From a checkpoint of a small transformer trained on Wikipedia.
Size: 15 layers, width 320, 5 heads of 64, MLP 832 GeGLU, vocabulary 8192, 20.8M parameters.
Architecture: RMSNorm before and after each block, rotary positions, no biases in attention or MLP, tied embeddings, normalized queries and keys, capped logits.
Training: a variant of Muon for these matrices, 520M tokens.
Each number is 128 + 32 x the weight over its row's rms, rounded and kept within 0 to 255. Layers, rows and columns count from 0. Numbers have three digits each. The size before them is the row's rms in percent of the matrix's.

# layer 10 MLP down, 320x832, rms 0.215, rows 0-213, columns 384-447
098:128169097201115098130137146144121073155115182183170118139083128085165127144109170115136117138159111108158123134131187104158107123135167106168097095141056102103121142127125088143117161066119142
099:085118098085157103160145102100112168158099155205113125085127150177145136141181113104152176123112124076199100125116174135127128108101084146120153094134129158125162109095141155153130165088137186
102:164166200109117147186113081125190150086137097127108097107128200048142121101173150095114150155118107094142115103129194158077144131140121119115183153154156165156145146102090133168143129151105145
100:118116118193101185133108185138079051079076139167076091101084140137165177164132085089171079112155153198122147143193149141140171158116142094121118083085107101104145097158065143129124133075141182
103:136064163147158079081127165152172123156176053074192113135104096116133071103140142104099086108137182044118128153177085103139118122113130133205147143127115143102166157077149095143143145139077185
098:111169069174111131162115126107063131093149089154093134102113128102132153145116145153181114172117151168136202157048109111090160116208097174068105138141142128130085162100200066155105234104161169
099:119139165125118131067140107139130139076133130102151103113106103159137094117144106121138144154112174101121186131165115120161125183141142106136125114101125185150179144104184116135106117145101158
101:083100077086098056130159076104081234114122158132095097071094126089104082092196099134128148195087079114113141116131109117168151144146082131178137134118116139163090168147180099113139077095152150
100:047116161141170127138132110092124132170148141192113094130068146109064155147156166164136120119102178133117095132094095128116110094162130159147154129185155066161086197094139145079112102089127131
099:124141168075185129133100172110111093114167141115117111130076139139116112100106143160080100135113105161142141154093080142140178144175100131150091167147083122115174148179145155168154125169120161
101:149177115154155113129099109116079128168140092105139131135114147147196111145083178118120135098050194122072140102084183152092123079138137131142112131102105079123113106113073116136150159058068163
097:124116192124136056062105097166117137098150127118094143127148123069113119182132108091163181127239135123077092109072129122126170094072101153116133109167152111155141113137170135129143148092081106
099:201134116142192171152081145081129131107130114180130141109114137171147084186173175133148169123135130122107141107165058150120125109172143146128110137100140105140161085148147091105109113172158147
097:149107134121151172115134102202127049102120146113086102150077139104158142154153182126048116173065118123187138191136126095109144067109109112120136140122160101096191136175134113134167176098123165
103:062167149155143107178109088126209133115120158128124158125150142080133152107165163146184144099217141070118097161155132091150130138125097140151148171052176147107150113166116108141067072123121151
098:096166084136152150140093156151117125110049084118113121141102113123130169122124091189147091168084162069115142117145083094126166176124081111142113139097059078109084130092150096092129142131118185
099:179138086111089122079152105124158176118113084116172055098132159147145187091147088144135099172152133111148097099148139168123149115140144169108146112128128141157119134128089106149115111168137115
101:146141179157163105148120129216145155067123129170134077114144166097119109072104169130136117123170097204142133117120108092073151162077135147148153115108095134055160134114185118141155109127193184
102:163172143111119078161082095174083145105115130169116101095148085062142118170137136122131213128125121128224126192127108185177189141135100211129132096146110175136102132179114052105118098093084136
102:114117115153117151146170113090157106115106153177155072185146136135145097118133145089177124112105182125112116086109114124167115141099128036134182098069147110158125109188162082103129085078119157
099:167158137112122077116119113137153165117124102126121116101117162132161094173106136175168138126139137075143163099135154156190086136210115142074121110088110149063121201107100066147129138110156224
102:125156150109127116101155103134118132173107082137104115061108045178130152155087108134150145140147107125179113092132099131135118134158153137108051141131043196112150122111131153172114172064063114
101:141105114139109123159169147150097070153156048137150112190111126164057171157035142190174071093092065126162098166107033172131182175128137140154102136160152101076109208112160160081180101082103120
099:100140155143131134173141125094087097075161133146108165149112162133145075159198190079142146217113119166124094152091146151135159155076102133133190110096128152151081145186177049151117193146194116
102:089113126144138117135114113106188124083166087131154144144126147109108112120174132133137144123173069100122070118150139184084109124174163124175174178119058096147143097128128099142157100140110155
099:104142151214148085126112194142168201092211151086104145128127163122115134093164119172121157170161109154140087115081147113152093090165150101178182166098099099162144150169137127114173093107115156
101:078153187110143142048174101117073204126177178161143164131158076152138085161148107062141143126147208128149166129073153122099108034131164108082110112103084088156130117177141090112150115119136101
097:130143121160140091132056101124147134113196095095134123139155127085161112072163128114135195118126103073091105139113186165177171112130078174123128089109069156184139116144110153057140147184135117
099:061076095107161157148168132118152156074106160135057133188146148137121124143141154116148102160095129106137082088121139108180162116117111097114100139166131155104115126170145104139134086093090124
100:109072069079136101163119177124153141118135137198137145163150124139083116076090128095083150056122140113118161144133072142159155089064144112143150086102082110144110180155107096139084099073145141
099:147161113118114115129074096103116095126055111157117154087153168136092099091112146175087154088074153118139129181102064150160162108151140122109142132149182177147139088119126123101167108126181118
100:131154165218131104126098139144145100112188096133141127076072121115154086140049125124198198105078174128102099132116121093148131150140184160152154103120110161107123081145166119131147112182098142
099:171166116092139193147104135107160163117174150102143136193133129164108075058107148087112134142169038153130106139176073118137108093095150091118127128079147149110148087185151113182161135103163101
096:173077141117099124149139158183129097150136192084138139163134138110086101129117162138121178115115126119082153105159187170105112168068115119058134177193172127118114113140130159096160151117091128
099:181239126123124143138177091194132058181088085144096121115134144160176098130139077126145156137061115157145134137142044073137168159125117146171156128155111129149173137157056107097121121153188120
099:169159135139154072097092165145072132116194134089180096085127154132153124145154149175167137137169118080130158131106147104115126162132100168160052131182178136120136157147167109135126080143160141
104:127149152120077121091089123157164120133193094150178131132099150152100183154098104134097119101132092178112131116153103147164132094153107105134135146136121112119116179119127192163195088153147110
099:155139120113115137123088088120180175054136116140143087144196159118145161096118134160123138147112125128130104152128151132097125127103147173122117059085124079107146167107108123083144130141100066
096:150047135090138134149148167165164169134160150138125108111122138126116101120094167108148144153071151140133113072103144110196099132135174101078163077103113175165138154146067138126199093070089144
101:168139148124127139181128152177099097096123117174151150130125126176134088109076102137092128163129110100136108121169101146091054114154172098214086095129184119078125066161118143125163147122127080
098:178159177128156095166171152083194115133132157117101080085109113107153180138140172119175182090082143090128145130165071126115126168154101196181105214162197098140164163126110149146089148151192165
102:155143176152112113072161112077161107108098088068147117100096109133135091124132118079159154110130189093121118139187096090078092114120178161129166079093148119095136099132086128155138152152166105
098:112082099103118194124130188098121145152175157131177131160143110080129142114166078150147114134145121157118086123052167100135101142130086106135154149146144174120120117089118115179177187119144135
100:085149123131129091154073110099064102126070163127142141136112130109162126203065063144137097159184111103149138110143082108118156113082080101074168111111148105076168170145135109130116170143095061
100:108118182144123105093087112122104118139118089141186144102139074187100158101161097137168140142185087144116125098099047138185128128094176175138138128095097135074116043098153178132108199180144121
098:165134140099188117123092110181163070162085117118163092125061111114100109139185171116126138103145186165122114142106124132120168070128154154098136154160066135145113145121158161134155082142105118
103:147079111160070128120145127070158121126149118131160145119117090106124084135175111112107154124088133097158064164111089113126134086163143105159102084169141127134095100157128114137118179131088120
102:123167137105120150100141065120142136129156125134145136106109142141136146108140158138089113107115135127121106101218147186152097108150113200120119056128159135148173132149073143155103141080170119
100:112104142130068101107172155139133165163093130128091195101066155169084172088146133144124166105117193126146185086180103172138063102197135162149123120139212117110167107125125067098117185101123142
100:165109147102119184115124120134107148110148117147122135091155106136157097077139152152163075160147110162072148124129116137127122165173176127114173118177178105175091087101153130081182078123138143
097:118150079102153148108129169190089122110142119171133130118142067124098148097120089102142178109153111086201095114130167151177125131123134090115164108136064126125083160157199095129190128086089086
099:144138116080143114067111132110144128089137168152142154142105088148076108181115096138146143126194116139097168056141167134194090174161144118128146158064176117171142170137164112072118135136157099
100:130160161093113147138072162135094112149124117145130152087144087071112162102118149179144120151167097089170110169199154120111161070133118148101065108121137102124170148216135019096085124153113096
101:086191179116124179149111093124131134145155089152113120201144132141172181086150136142093134184123118120091160126133126105119110094061081142059092135082168128109085149096160069137178199067156094
100:118104109125119132172121138070124152115108161147073133156142124147177139083121142133140151085157131130142073134066165113155105155093146140119153154130085133154132088105169154076050098136129113
097:134125101144133132148152182112155126048158143123171160172120117121135144171076125129165147128105113151101103163088136182172141164167086175148112104113157125112152173180140172087185164131060129
098:144125174157148107140088139120096103105125138116145105070199103146121139108182108123134167093145106101154129094196095139085114131144180132117098162097136162182160137094141132081129094112093161
098:127165147081134099120181152050138136198082095157188104131149135134159077167064143125152171149158104090150126071140113108103144161124084133101213184163129101088108102182105112135117116133109126
098:111099109099089125142097128071137110176147083141149091138164201150077154150145138177158139132100082085106180054155148179098168179116081084122139131151170143122117137074171152199126131109169116
096:111098113094190096216138079098107078179138142148077104128170108172078120161114149088170124138127069127102246065104120082198100163143123142178134125147158119166176115113055117124138109194153068
097:161108130104168182173119117139158103107126106161117202156114158090088137155069113142195124081087139088140103098132098197130088145079153130111182107093122086124139181165177124120129150169092142
100:146132131148074086120174151144166136170157131153070123075167073134184192191104143119151151118099140097131114133092127160065138139126101107163148134134177156145088097118193072140125149103156135
100:127146124165160143137154213169190116080145086167133112160125190121142126083078142110095157110182064169094105103186135172153110082111174101158197127098155062184143166135106161164115112141078068
101:116158173163099096104104137107142006095069104098161106122084102139132162113151098081144076140048171119157158158139137142164140092068089108152098130194067168144160233136195116114067127175146120
101:100123127118192164169133133155167123130101147143108116068086207191138069149081111130144160113119123050082111116150151109124132130073145123075134106104169091113150134100139200158165181159123141
100:057112145131127079141111217181124166132139168128083154181067134087142083145090126142180145147165123093122104128167104145158141107107134112122154133150137120097154116117171133115135180163117098
099:106206093103114099141136148153111148148147111093116155122163081133156234107103144083141102111121147159126128080100125110101213109135122094128202124089137220151158178148170069120100082090165064
102:130147157173107101138197181115125156131125137141144115119137131127144115048103109112131063053125142134153124126097075060101213117146110097119106144097081030138104120107127080147047091078124128
099:125150151118172151108138128131107127121111119135098172139127119147112191127138133083128086091083131120150125115096098113066067133112117147171151124111143126151072114133137140105143132166120108
100:181119155119093083138056112157138099117143095108125115151166176055084180172176114134159131086115113139107094045128116145135118086055131149164101112139178111110113066119116136156162141079070132
098:112163140179058204203105167111134161116178191147039125125184169110156154142077168146140106122126126111123150145118157127186169128110130112124130150123083145210166119171128127167059169144125154
098:154135123109164143147140145106164198135182096065114145146154124111127113155103087081148143085151092162158123095132124130110147180117169087101056145165135115104127137179112110109081062070142100
098:115172099085171103176098167140097174151122163099180168107156147116134138132200149153156143141128147125126101134104136112113060131176142097052111156164164126114097133133075128075111171169112136
101:126108129138160143057137174115129112108156155155181142136117148157138146161068101143098143096172115092161166129090148096103071110087106179106129137131067128098089116138089179155156137172139122
099:174132089202104127163169103093107182150158091070100148138138113110168150159150135176122123169081089142116105133123114147128128169165104110193123148108147099096071140174134146090156109155105148
099:170130164120116067173097096142157058110127081147132113116120092095152132121134199085097090131114115135155134119114093114114131120143109108100163103056190151095123107200128126154167142144175118
100:160154141106141095130133215170133097160146100093188112145159046109125153165061114130129135186144139084096113130066137148075149142131143162129104141145092119170104114182100118153109143145101170
098:128130135171171142127144134157149130139108166109104113118119127128141095145091171137172146105067103126057140114135089149133119106172130102133163143088107094152162156156136117066130172037150157
207:165122157095132168137135141145109080142132152125117046151137142109118120159089129123117121179097160127167062119139166115059112134116158075124134095086129146091088138130074115121108104143135189
099:144098159116082185100144200079136141166128151078145078122105132170105124148100160177124113088117190181084127094110150190150121153167124136145106134173052127118061086075173129064142118142195199
099:101154194103143146136120075132088156148172090082112074140138098100178080133107111148154177140071151174155116144169124148085089096092137150114091160129122145113110164167120221066106169093171209
099:179119132091132121157100113186107139196146093130144104126120132160177171178089120120178063128112127110108160186115144137119180129105074138148084137090122096094144143090120110098079139077093178
101:158136051111165117148110100132134167187112159124160072115150099154167143139124141135154135132130099116119120191198074085157127205188091138134139140131127113154140128126061147145164112106144170
099:102151096119126171119101025125153178183142121121172142107146138164084174171176112127117117136086120108109145106138120141147086133111144121175091132174146158142088165100191125103101082115105147
102:058112079161167102157183124137083109081111116155154105186079131130142202100108096084106158080166103086170047134091063115186081114146174152141123133139166114159129162157118140172127165121108152
100:115083171133124074198117090135116173136094109167174171055127113150148151099100107148099111100153115091143144098145101131185149087101104100119114124159198047123161094122030176103162137116135157
098:154156163122163157180146108179179154128128113144161106138117144125127126145123160082186123113134175147110097141128164129151165202091110178111177143184068116182101082119113138141157085183104135
102:210110113144102109159158185165145142119125126112136119156124118150120094117183075186125095091101126169083159100177134159061138127105082083145112136151107112118188071166093122155106113100124162
098:174136115137090110095097135122079136137091121181172096146057140198092188146151122153160162105161130112066103103113037134111157113116099101129124126089109072190141077082125121118104120188156145
098:126092031043169092124137146091123113102139106140143144170150173155156083101196181125135150127121150115113107141144071125148153128092119107084128133105137100111111176117070122072097125107041161
098:142121134113075128137121164137122119145104109107126184165178053155175100092115152138050111135201100097206142141130124106094144122148150136151110144134164120146140108109183175113180156142142079
099:187152147127099151111154188109120164085105150127139073150135164177135127186113100127084092115136089131096105143099132119112120159122148123079140092103127061119108192090110096135118198096146101
102:109123132142117159089086105112136146129155094161100169101103107149105109081097154070129153179166097085170148080154102117181147118178129163197076171131174072145064131144076128171131128134101128
101:148171151126128105092161123119103126145151176164105113151103097103151074147137141083102142155119041123179148170144168139140116130152103126080151100136135121113135142136126149087147113146121140
101:144111085131094147090065000105058147140109146113132143177149185124147118157163146158140135101188142048119114141173144162150154145159124152136155123110118148176123113102115197105168106128156124
099:112134056129139144119134198075182212126114170124091122166115150157081042089143126133106111146126164120130098106081120160170118078145065093149087124117131098175098138079137145091167173086167137
099:111143134160141139169104090102146134104051082097085128130173077140112154147171142151158125116120152171153083188109100104100153090092131122156179097037140057115123157154156158111135188127070145
104:117164152125145166125101111188120090092185118146111099169156076076100093054079150114150097106104140100119152102137142207109148122158115081127155147169151074171110091125127108117115122095146114
098:129197096112120167143177182106141109134127128075177100113142131159116125118131127096129153094138121191126119138161109145080126078155162149123057108164155128150104131137100156159143106115070136
097:088156140107118143113102126114107203163100130140101105146095098129149098135094127179187131144149132111161138166079138142080134134065171084120180125090102148082140090094103123106122142073130136
099:119084143073130123153083065114132123148177179191111101172087123138141120133153123080125171125090097097101094109113174161126122113070178130116113136096110104084148138142099171151104066122128100
100:104181101117165147112073118161137126118142118116107128139120154126092118199051115122086102164167202112076126087131140121160111093102113154126142138094053153072143108118110144147182147090128160
098:100150099098119155169125113106113082128099123119111127183127174066115124183142164170137121170117175114133139123145084104101139150114092132201115154193123120102127164104171106108128165149160133
099:115128155116099116133138175101171121135140154128142114176150164102124079152133071166153150154057127092115114165105110174160090090203159080132173170099169082159103127121114139133129173086203168
101:120144147152112140189136230121161115096165154078165165130116104111118109155108100057086161138166126122167126146174103118159100108174165153109158174099145068110130181138189188175145084070114076
099:082204131151146110097146121115149150159155134144100133174165108126102068105200102081131096145154124119187119148127108158158140070075177135142118130129094059096167182067118148116056196141080113
099:140114141147127090154137047067147104134138184109151128098099151174098087097173080177180165141135109174189061123142185068095123127151105193149081131063072094084158123119103162130113104137105121
098:159117168050130206102119125144102139124106129132136121093104116188087099149120077106093124089093107085072103132123101113214106199153146115110120153119182172203169119106126118037092124114137127
101:101099130119135148137187160188139100076159118110113166135123092093140177173155187167185125081166201130128156082108147091187120153087159117119111146101081132071166143129182068140119143187161021
102:080148166132151124132136115121093165154131110126120126122161076171135148164126147077126183137091144141172101157117111066131131154078122133087080113135150131117085113133117168149086092116113056
097:105143018143117119174143150110117145117128180143167088141161176132149115085103140128171135104118146130165145100111118087135123096149192162093183115170097170110145161111124142121143161164135139
097:081161091131121122122146203125146069156091139171079143120150119091113115209128152098084100140168110135126111129129132133101150101148113102100173129145149154084155070089077126053144114164079134
099:088112123094176155139130131129148123117139150096145145170098153163124096175122144130106096140152112162130167150124156078137080146104123107072154118108174155039181068133059130122070098164144086
102:158150077149091103100133177172172190158068134147168128121095123154124065159111157073085146132114122150094110096130143152131172123161125103097162157160148130134111111164145127112121182175135177
099:117147175129123142156058090144116207134092186173149127132109066168146162095153123155187152128130156102109138194148087093071151143125178175060132120158126130148133117060122065120095089127108147
102:154094141113179049106130136150166085126128124133152155143146171142131096085170104106179125079115087120107107100098104126143208100087103120129161070123132115151172073120151144115114133135144101
099:101135109148109156129173128111080156133206095120130102141065112172073115172106176133131139109173114132092154094105142050110095179183166079133135089178077097152115051087113127125143144099066078
101:168154078174106153204170165146208053044124151097134135121180117142158099109163092117134128159129132077073150129099146135105153168171124147133154114165150147145094139182154148022106194146157108
101:100138119169196177150102109104148151088224124108094145145109198096123075105157167117145173158071109117108168124105142120136085108133117124125094157141129145091126154121100129130082096175098148
101:161118100186119110143185139097092096139137171139165101119127095108085131136106109086128117136105093116103185144139125228119073099172117129119097105154131227115141101110139145148076074107106122
098:095114059093113123120129114077113163107133204138081112122157116129144091102167179131199148108097144121097171101142131074167080114120121115163121111125091153135189136154149172174109109090120090
097:172128099093163160130186163116215093112133120148154119126170160138089088181100101143106089150109165166103113157139172144144123108138104093143087129154130120135139120130130026123148168095105136
099:131093119156177085155092180174107204090093108069132127155132160076133141146138136110115106152105158085186131115111153116197065133117124140103135141069160172100100068148040093165175137104106129
100:106091128169163111156123165099130132124126113216114094147185143112094098147101186042157160142115179171163111104127109134079087032143139090144099153164123135142131131145132077133122104119093182
100:123188112127152085122124172140103120119112136158105128148135081101158171137097140077092120107138142116117093128105097111109161126077144107073149160148149231118097112145054095063124042108083165
100:110138124088177105122139116169128053178116095116145173116108174185152115117115128152124086148142128061119158133159164107089140087079112104149068137153161093133096147076115182116157152132158122
100:159139161000129077115099164162171162146103100057141165113109092141173146136118152118145149106123170049106141104112102142133138142098112153109183110163108186161111133158161130146114120112164084
100:099133136104089082142125157094134138175086177103135176152104202147157136164056124112067173176156109158148084127211155129160128126153089175106185133112134103091119141197206153128177144206087127
098:148155129109104144156136156153094133168123104159172137107094156113092177150120161138135143151193163126158100126159119147089176107094066084114120072135111143122103124062141118114216200092128088
101:137074168098093104185159100146146204137129155151112111131163114115106155127108111113081143106116142149106088060092072120181111192096159107129076156122202073173058116153124119155158119090133107
098:087082143160112113164109191113082133118123100117118125139166101082106163118115172134122107139103109122127080095094118127154126091170094047141105208144136115138142140192123170164175136096119136
100:114143148137144086101137176131126125145118149151141117146151136142190087064172164198120146108191114159099115108131150071124090189157134143094089138163152162122212101120076175115066115055169165
098:093134152099171092133127098087092111134035137136133052145166104135102147083080134103129142088146135087169097180096095089154149118123125109057162124157108088158103151093133137116125116147138146
099:128151134127158107164098130098122120142122101207138146203152133081127135137063079110139094138150104173079107111147128140112104153093149076183129087177089141128165112136119190187159153152157136
100:132127126109138130098065156130103087137106096128075166136143073087075111096144138119146168162171171096086100098116173141077115117099126148123094104130200105137176142134157172137125108119124116
102:153159166090125109084127090119138157180131139076112149121131069106100157140166124165065134056094143137153194174073097125130118115095137118143131119179161101086090136117087148117112095121156088
100:118165191166122158083142162155186131169056148138120141139130063162153059109059084091109110126121157090151161149147145106147078166083194140110116121091089054170128184145160100051139085136094118
099:128147129147084098151118127160136117071148107110099125126163121113132123146094139124071131133164176155204120140094140085142081121080078113095168076076136091148143106187192180140142099182116083
101:143167118108218181103115141131104095127150130117145130108140108090074148109157088086135155163146126077158099156087086123064137112108138166138118123153116152109108135099142085150111122119143074
099:131142130142087065087113067125127144176110127135104167070134170110159084083169120175118201073134101099138161174100169108190128122119072170084179115126159067128146128091161130096111111142118115
097:141150098112098103110121111101124094153128183114071152135142182133082132173141156201086188103092086096178132140083153130114077135195084139151146106130121179149119166178157125134164055127185112
098:135094140172124086105075189184146137123183146159142139115121213123084093096094103123133150084135117180128137167145130104103149159123172085146145132068141133122124083126112134175158133103144089
099:090080169090139122133204129130149098188116121153084085127131165131130111160151103175000170164087173120107136135115133123065118121139173133143154123101123126193154148136136144069139144154070059
100:108164108143094167098116123138041119116058141098088110150076198157130159158139101115129058148117098126144143184127117122089136101141127181067116130092157115070210106179168147120146115173135119
100:156124129130158132099112099186111131143085095139156111155098163090092141180104100177179137103131145101129103156103182079171114186120101127158163124226142138124171142143107139222134093097099143
100:176180112091149173123145106090079121139102098100134100138089085173088157088190119065153134089097136106178125113122101141102146154131153178150164129152125079159126178113048145173141085110125130
097:050106100083201108100115101134127037139117156110122147083146125093132115148098192152120077114163153103159125189127152073064180131119050102106137107148181096062152148137104153198158152150108141
101:115132180107114132154142121205176142131134182125132160111122076200059207112147144159166130159129165179116120070124077122134108139097115115117126159174120131085158153120083156172141169086106135
099:144150083145199106180122099133152129196153080075161170096111106102151080098118106101026092121152176152107151138171185092122092147137121164148088148153096117196114124093113162173126163188059148
099:120105175076079148151162137110186125092125092099140149089110149106155213117121134154163168153152147091132182125133042152058149121109098141114097162088132162095129142077081127115100161139126115
103:104179167132122100113133162105156147114149201112086080089138151125213180153159126159118178157121115097091114113155118079191110094111201161109097091152095159067186107129140105137143180122163118
099:084125125180123126117123104105153113200125084171131142145051176080142103151166115158107108140136161133132113128173145135162139103149125118140184194133143090104132108132156139116119060123142105
101:102159116128101123105127094158119146082142166103174070131117191112089084094160117087162177125107143089131060080083146079118116120099128073096107121113135181151151101132094177088122128094158117
100:111108106079189136075149183134149150174110103097112109120124176125110198201118157095095127154119084141061138182144107127098142133174080120086117152094191152117084103111155093160154192144105098
099:111210154116201152125094164140120064178086060129103111126144190202090064141136111096103071141130136137110122107179118098120157118076094137170151069159160113142156091124142107108125124105158168
101:097146132134104138115127105132139149116187132132106132135134082133116112140128118075136166097107132139122102153142144118175101132166147175120091114143089115176106229142125160151130101129126111
099:154173158055170128175147107092079075155082081121166106144167111126128173129125117126082134142163147155136159136131138116173126116094123114165195120156134155096103173139104097126112132122123081
100:131111068153116116122163122123082109139157079152094119107090141168135073078143092155134174100093144166179109124117121167107097123123126104106079082140115095086097138185148121109095127173128114
099:191091103089142106182084080171144089156159166126165137085151154111149115067145116147119061099146132154204097149113159155158150163134139100142180124151146107111126156112159066114109129122109168
097:149175181110077098125158098134131133186078188113169108121186147145172108116107134102123153177100084105125132117128161143136089165092115115094134138113158127127108140101076104118185095158128055
100:130116112118184149168138163109084124098106152152110149140156086141080115082156109127168138131144148205092138102136150093132177054130135149121084102162170122121133155119131132192120115108141153
098:105105086111133164177160135156115168149113146155118127152185118123106109114077176132079070152183149144119136174163112103156176206114116163121145131148163126095089122161156170116095112156081128
098:090152094136137192158102172117088151079135130059151141143164101182153133133151134149110116160092134100110146087081079110193148075133103188108102109129197149150095167157124178139149089082114156
101:085088093153143159156102077148112125105076144126094124150149131112152120144132132117166100186135154100147155181146130147165116137130123096127128150167125097113071152085146208139117156085114169
100:135145126103095158146106092119147145173123078075106103114120127157030158152094180079104173120100117070138176116089086142102066110092130167115134100110120161118098100102081098141175184084090058
099:092025117132123160120149100138126141119080060151127126117160128156148146159148128153110159111161122110112111161108146067204114056135143109178043153128160094105158150097124108098140093116116131
099:147115180118119096081122186126137215076125169131134173117126094240086095092107118133073106079125110103074154102145172132098137171094147117102142150102159164176100100147052076122132128121067204
100:162158070124153101131139130096172166147134129130137151183117102149116126108065153162100169079124120144148161161116121099125093119106170122138124130173092130079103090092128069144150119164176153
100:098204111138115092095117159119133105143128168174177117111107101140130160111125158142144176112148185122083083166100197151164066127128106048114206161124113124122149129072102155096107137130065130
098:155133117102171121121185155111140130159169078125160098143126144076143108129105175103122118118118110112101181101080184164118203106097122211141134130123131123123099151091085094143146118170134150
098:154192081174127050086159094094115159096124123142164083098122139149102190112150126142125034080132146092124186102107088097142166095181114153154137117152093125135111085127139114108090097151109083
100:125148119143171088060108177103119093153118060107173157169164122115138101090071148148139159156108140120129109085114121132105137175091105156098175098113146168149173115167105103103190096172115110
100:119108162113101181164114058150096136145133120118144113105157170084129170117096172152109178122207139123130149149174155145159125132125187146075093115081133074059117111116132083133169052104142142
096:132140111115171132099152104093103076121118171141135142115101104167115097176115150123104125131124197221175138151164101187118128128169143164191212134140113143078144126113159094173139138109156188
099:155134136207187126129120138154110134094158129114129115119085100113158105143122169050132151165151146109094092129127120129132121111116078150119102132120075110182078105095131150139226153147060154
099:137126093096128157099104114150112140109159123128100108167134179113112120120149154073160195157069109133189117189150151145087180066150134127068167095143151111118091188113138122134142114143112117
100:082114149107157147133160186118140137161152204044131137183168114104057127091107079117102154166085134136106137070176143177069103188106152128100180164114118116141156112129120081141160147178140105
098:158109142128152161168161155107113153102108130114054105175153083129125135155081113172122186132132101185109112115151096119137121113090132179126159136104080147135093114158154089218192141152148144
101:167073147092062119165087076150118137127129118103168077160169128146080131116107062121127155134156140138141163122128142136111131132106102136130170102169135154163110147126172165128157152112142136
099:155090128106160114105157101100139104129131133135091104127096053105147158088049186198140093128089114137110178122085091183113157129132131159142140137129126144065100122154165148123115081118052108
099:150125101166134122113147108039187172119175124116105128157141189194184114100178124106139144159142093103091197096149137176120191166105125162142105128188135133048147075132088135129139154084137111
099:196112148091152155182126146171131127109132165172153137131097104165088140139184095139140160130086136121190138169094173135106077131113132111108109173174113101139109099092158054088076152134110109
101:130137123145091086143068130159128156123175113145164132069102144164134141131149116150094115146143128075174076117157108138104113120186154105139126135132144091132151124147150116111181123116112134
100:132141091139078124135151119108105051118116095111114145114166158097046156052115134159141115123167194105057140125083149089119100174166101150100147151089091086122178169141120128048113158103168142
097:160161191131156137139136064144147160153085177156087068171084084132137168091167147123151091124106156089103126113155116170081146102132097119129151097169172159126122131121117107181122176177098130
096:104089162138145091157133142118126131137119112113112103162116107129112146128158143104099142131144100163120132190102140148139146151154163099156096116126144144164152144139081150113124131070165141
101:190108107082087175165158143055101104180174143119136141098136102061159125142173129131119083113084117169104152103093129136109099116159130145095116087136138148123145139160149089104156103109146218
101:171157096068112112133143135143105116148147087165108140161161153122123093205124169107180168121098061137153143169132113134132117128105106123154138086117089103059121184116141099156135088108130134
099:078147161064127144129162158231154122154109162068141122174099114110174158172104082135114111128138142102079151098106081096106092155152164091144159111127204119138134103114177135118192119121136150
101:053161147174121075162138114105043084088141137159141095155137028180161149147089142154133087125098121142105144158102156120157124085112134141046085070142111146043143140100128107173174100180110120
101:105112161166126141136147150134106092153025164133113197144082142092145104162138094107136150125162139166103126162075103095159116107134125096162170184107202150144171114073162145116123138149106079
100:164121081133123110184127140109124139135160141095141150106137087139157164117113149128183116165100138097113105094146134213175078168136157102159152044102155141140154108166069118123190134192148095
099:207126131069116102082092159141150095112154194132156144127110122144134177128125110100136130074114130141127139073136114211157125119115155120113181097155138085123133148108122166156082145135170099
097:116171118090166172101102199190119120156104180101141093102098138120124113096123114115139150103172145141145184108203168108117130141089166160191031106132154085109106165128163123082079101170108155
101:122128027140115119163088146179136094115150165097051140151117177113130159140111122070099112083087142148119127091148152156120134084133125130122118155191125185155166159114118108067094117140126123
097:166109167093169103105141109132098092090163112094148132171090072124113099128136061104117082076093098127139106133099166117177143169134143106115115124097069129133057147121077179088126093155183167
100:126131062122140110218141107119081160111127169120126132128132040161084141085150165077146110123163123125133170115181231142113136152157141128097084101102178125116121064132186192087124127130102120
101:147081128112129101104132149154178159123147166197170120130109180118129110082083111167153097102139156060139126167177138150108088071167122094152113139099090109171105132087185175118167118106167129
101:121148096120085141125176164153152132088114149085144126160122040131145181152158160157124115079127170138194194078112167123158096132105155133114124091141054179162115158181121107123119112156065157
095:160131130112091208114094128153115101128099149123161171093131164116065092102126182167135107119122156133082142153098132122144104171197143105112158117101121191144173154139113087144074171130134089
099:136106158101153123152130194128138154183124050147163121067116080154112104152094133134123084171139137144100146087080148121131134136124134145104093128130159119061156165157138073065173125188156155
099:126114092157157152159123134120177112060128093138163108138144151179081164156139189158094122113124113106145150123150150156099120157136089105194135127130101183178117138133204079136215123124140090
102:143130092138086123048155144130180154113155114133064116090132149039120165080104144152112172174061138138142135064117154130111100165149074162123133201117132143110138126088083172151098147162156111
099:144113155213129171103136114176131137140102169104112093095138140126170124138118160112115037204115156187140106112104126122094144127111120099147147123155118182100051143137069135062175138153145106
097:115180110095177128070212074158090118144171133121055121099109108160187121147148119117144095076150152094124082146053167157144124155161158140081153096117121093080062170102124098120052152145154156
098:071164125149159133099075162150112158111094108136144092161070139147147155120153150145138102061119125175150123120116077091125128108043180140168166091138095061132162131127124143175081088152141147
099:197066090058115135155149155141123140145117087155114142118151162124138111123151138157113162183110192077103123130139112123058121161088106140112098136102157094107163147133108074127145165109178091
103:145080155180126111146109109190084089176116132123191173111092156136102104132181166173123143113159130130202122182126164127135094161127170083117193163130156136164131084126125123132159144173129095
099:141144151139162115092068117107132106135130137090142073132174187120174064101133129166150145109071196174102106061137121096150110126104109120154125121166112137106110098142144080114156080169154124
103:144113122134084117180135092079150127135123164116152144126130132084124119088129115163159097147140161119160096136138111109143079112112105109117156107096134122099164034170143176113120111050107179
102:124161103170134122173104123070122120064176116145191092110116085127130205129160145130153136090110179092106092091164062132090190100055097152144183127124190059193098117148139155062105085151082167
100:128098092133105176142135147115102150106139121121098100103122111211111172191123102141107137137140117124076142114097148181048120096110089129078149092110174157136143113043143147083170124147162095
099:132104089120178158166145114094120136132157139166065165106093081145176112171121118159145116160195193140179177206101103107177088101156122114094120111128137135116094189078135142097137169147112149
097:126087112140139094154172103152136106100110135124110140127153124135102091135138048110061083092136134117110068110062094135096137092115133079165132099063111071111135144110182105144160169143122087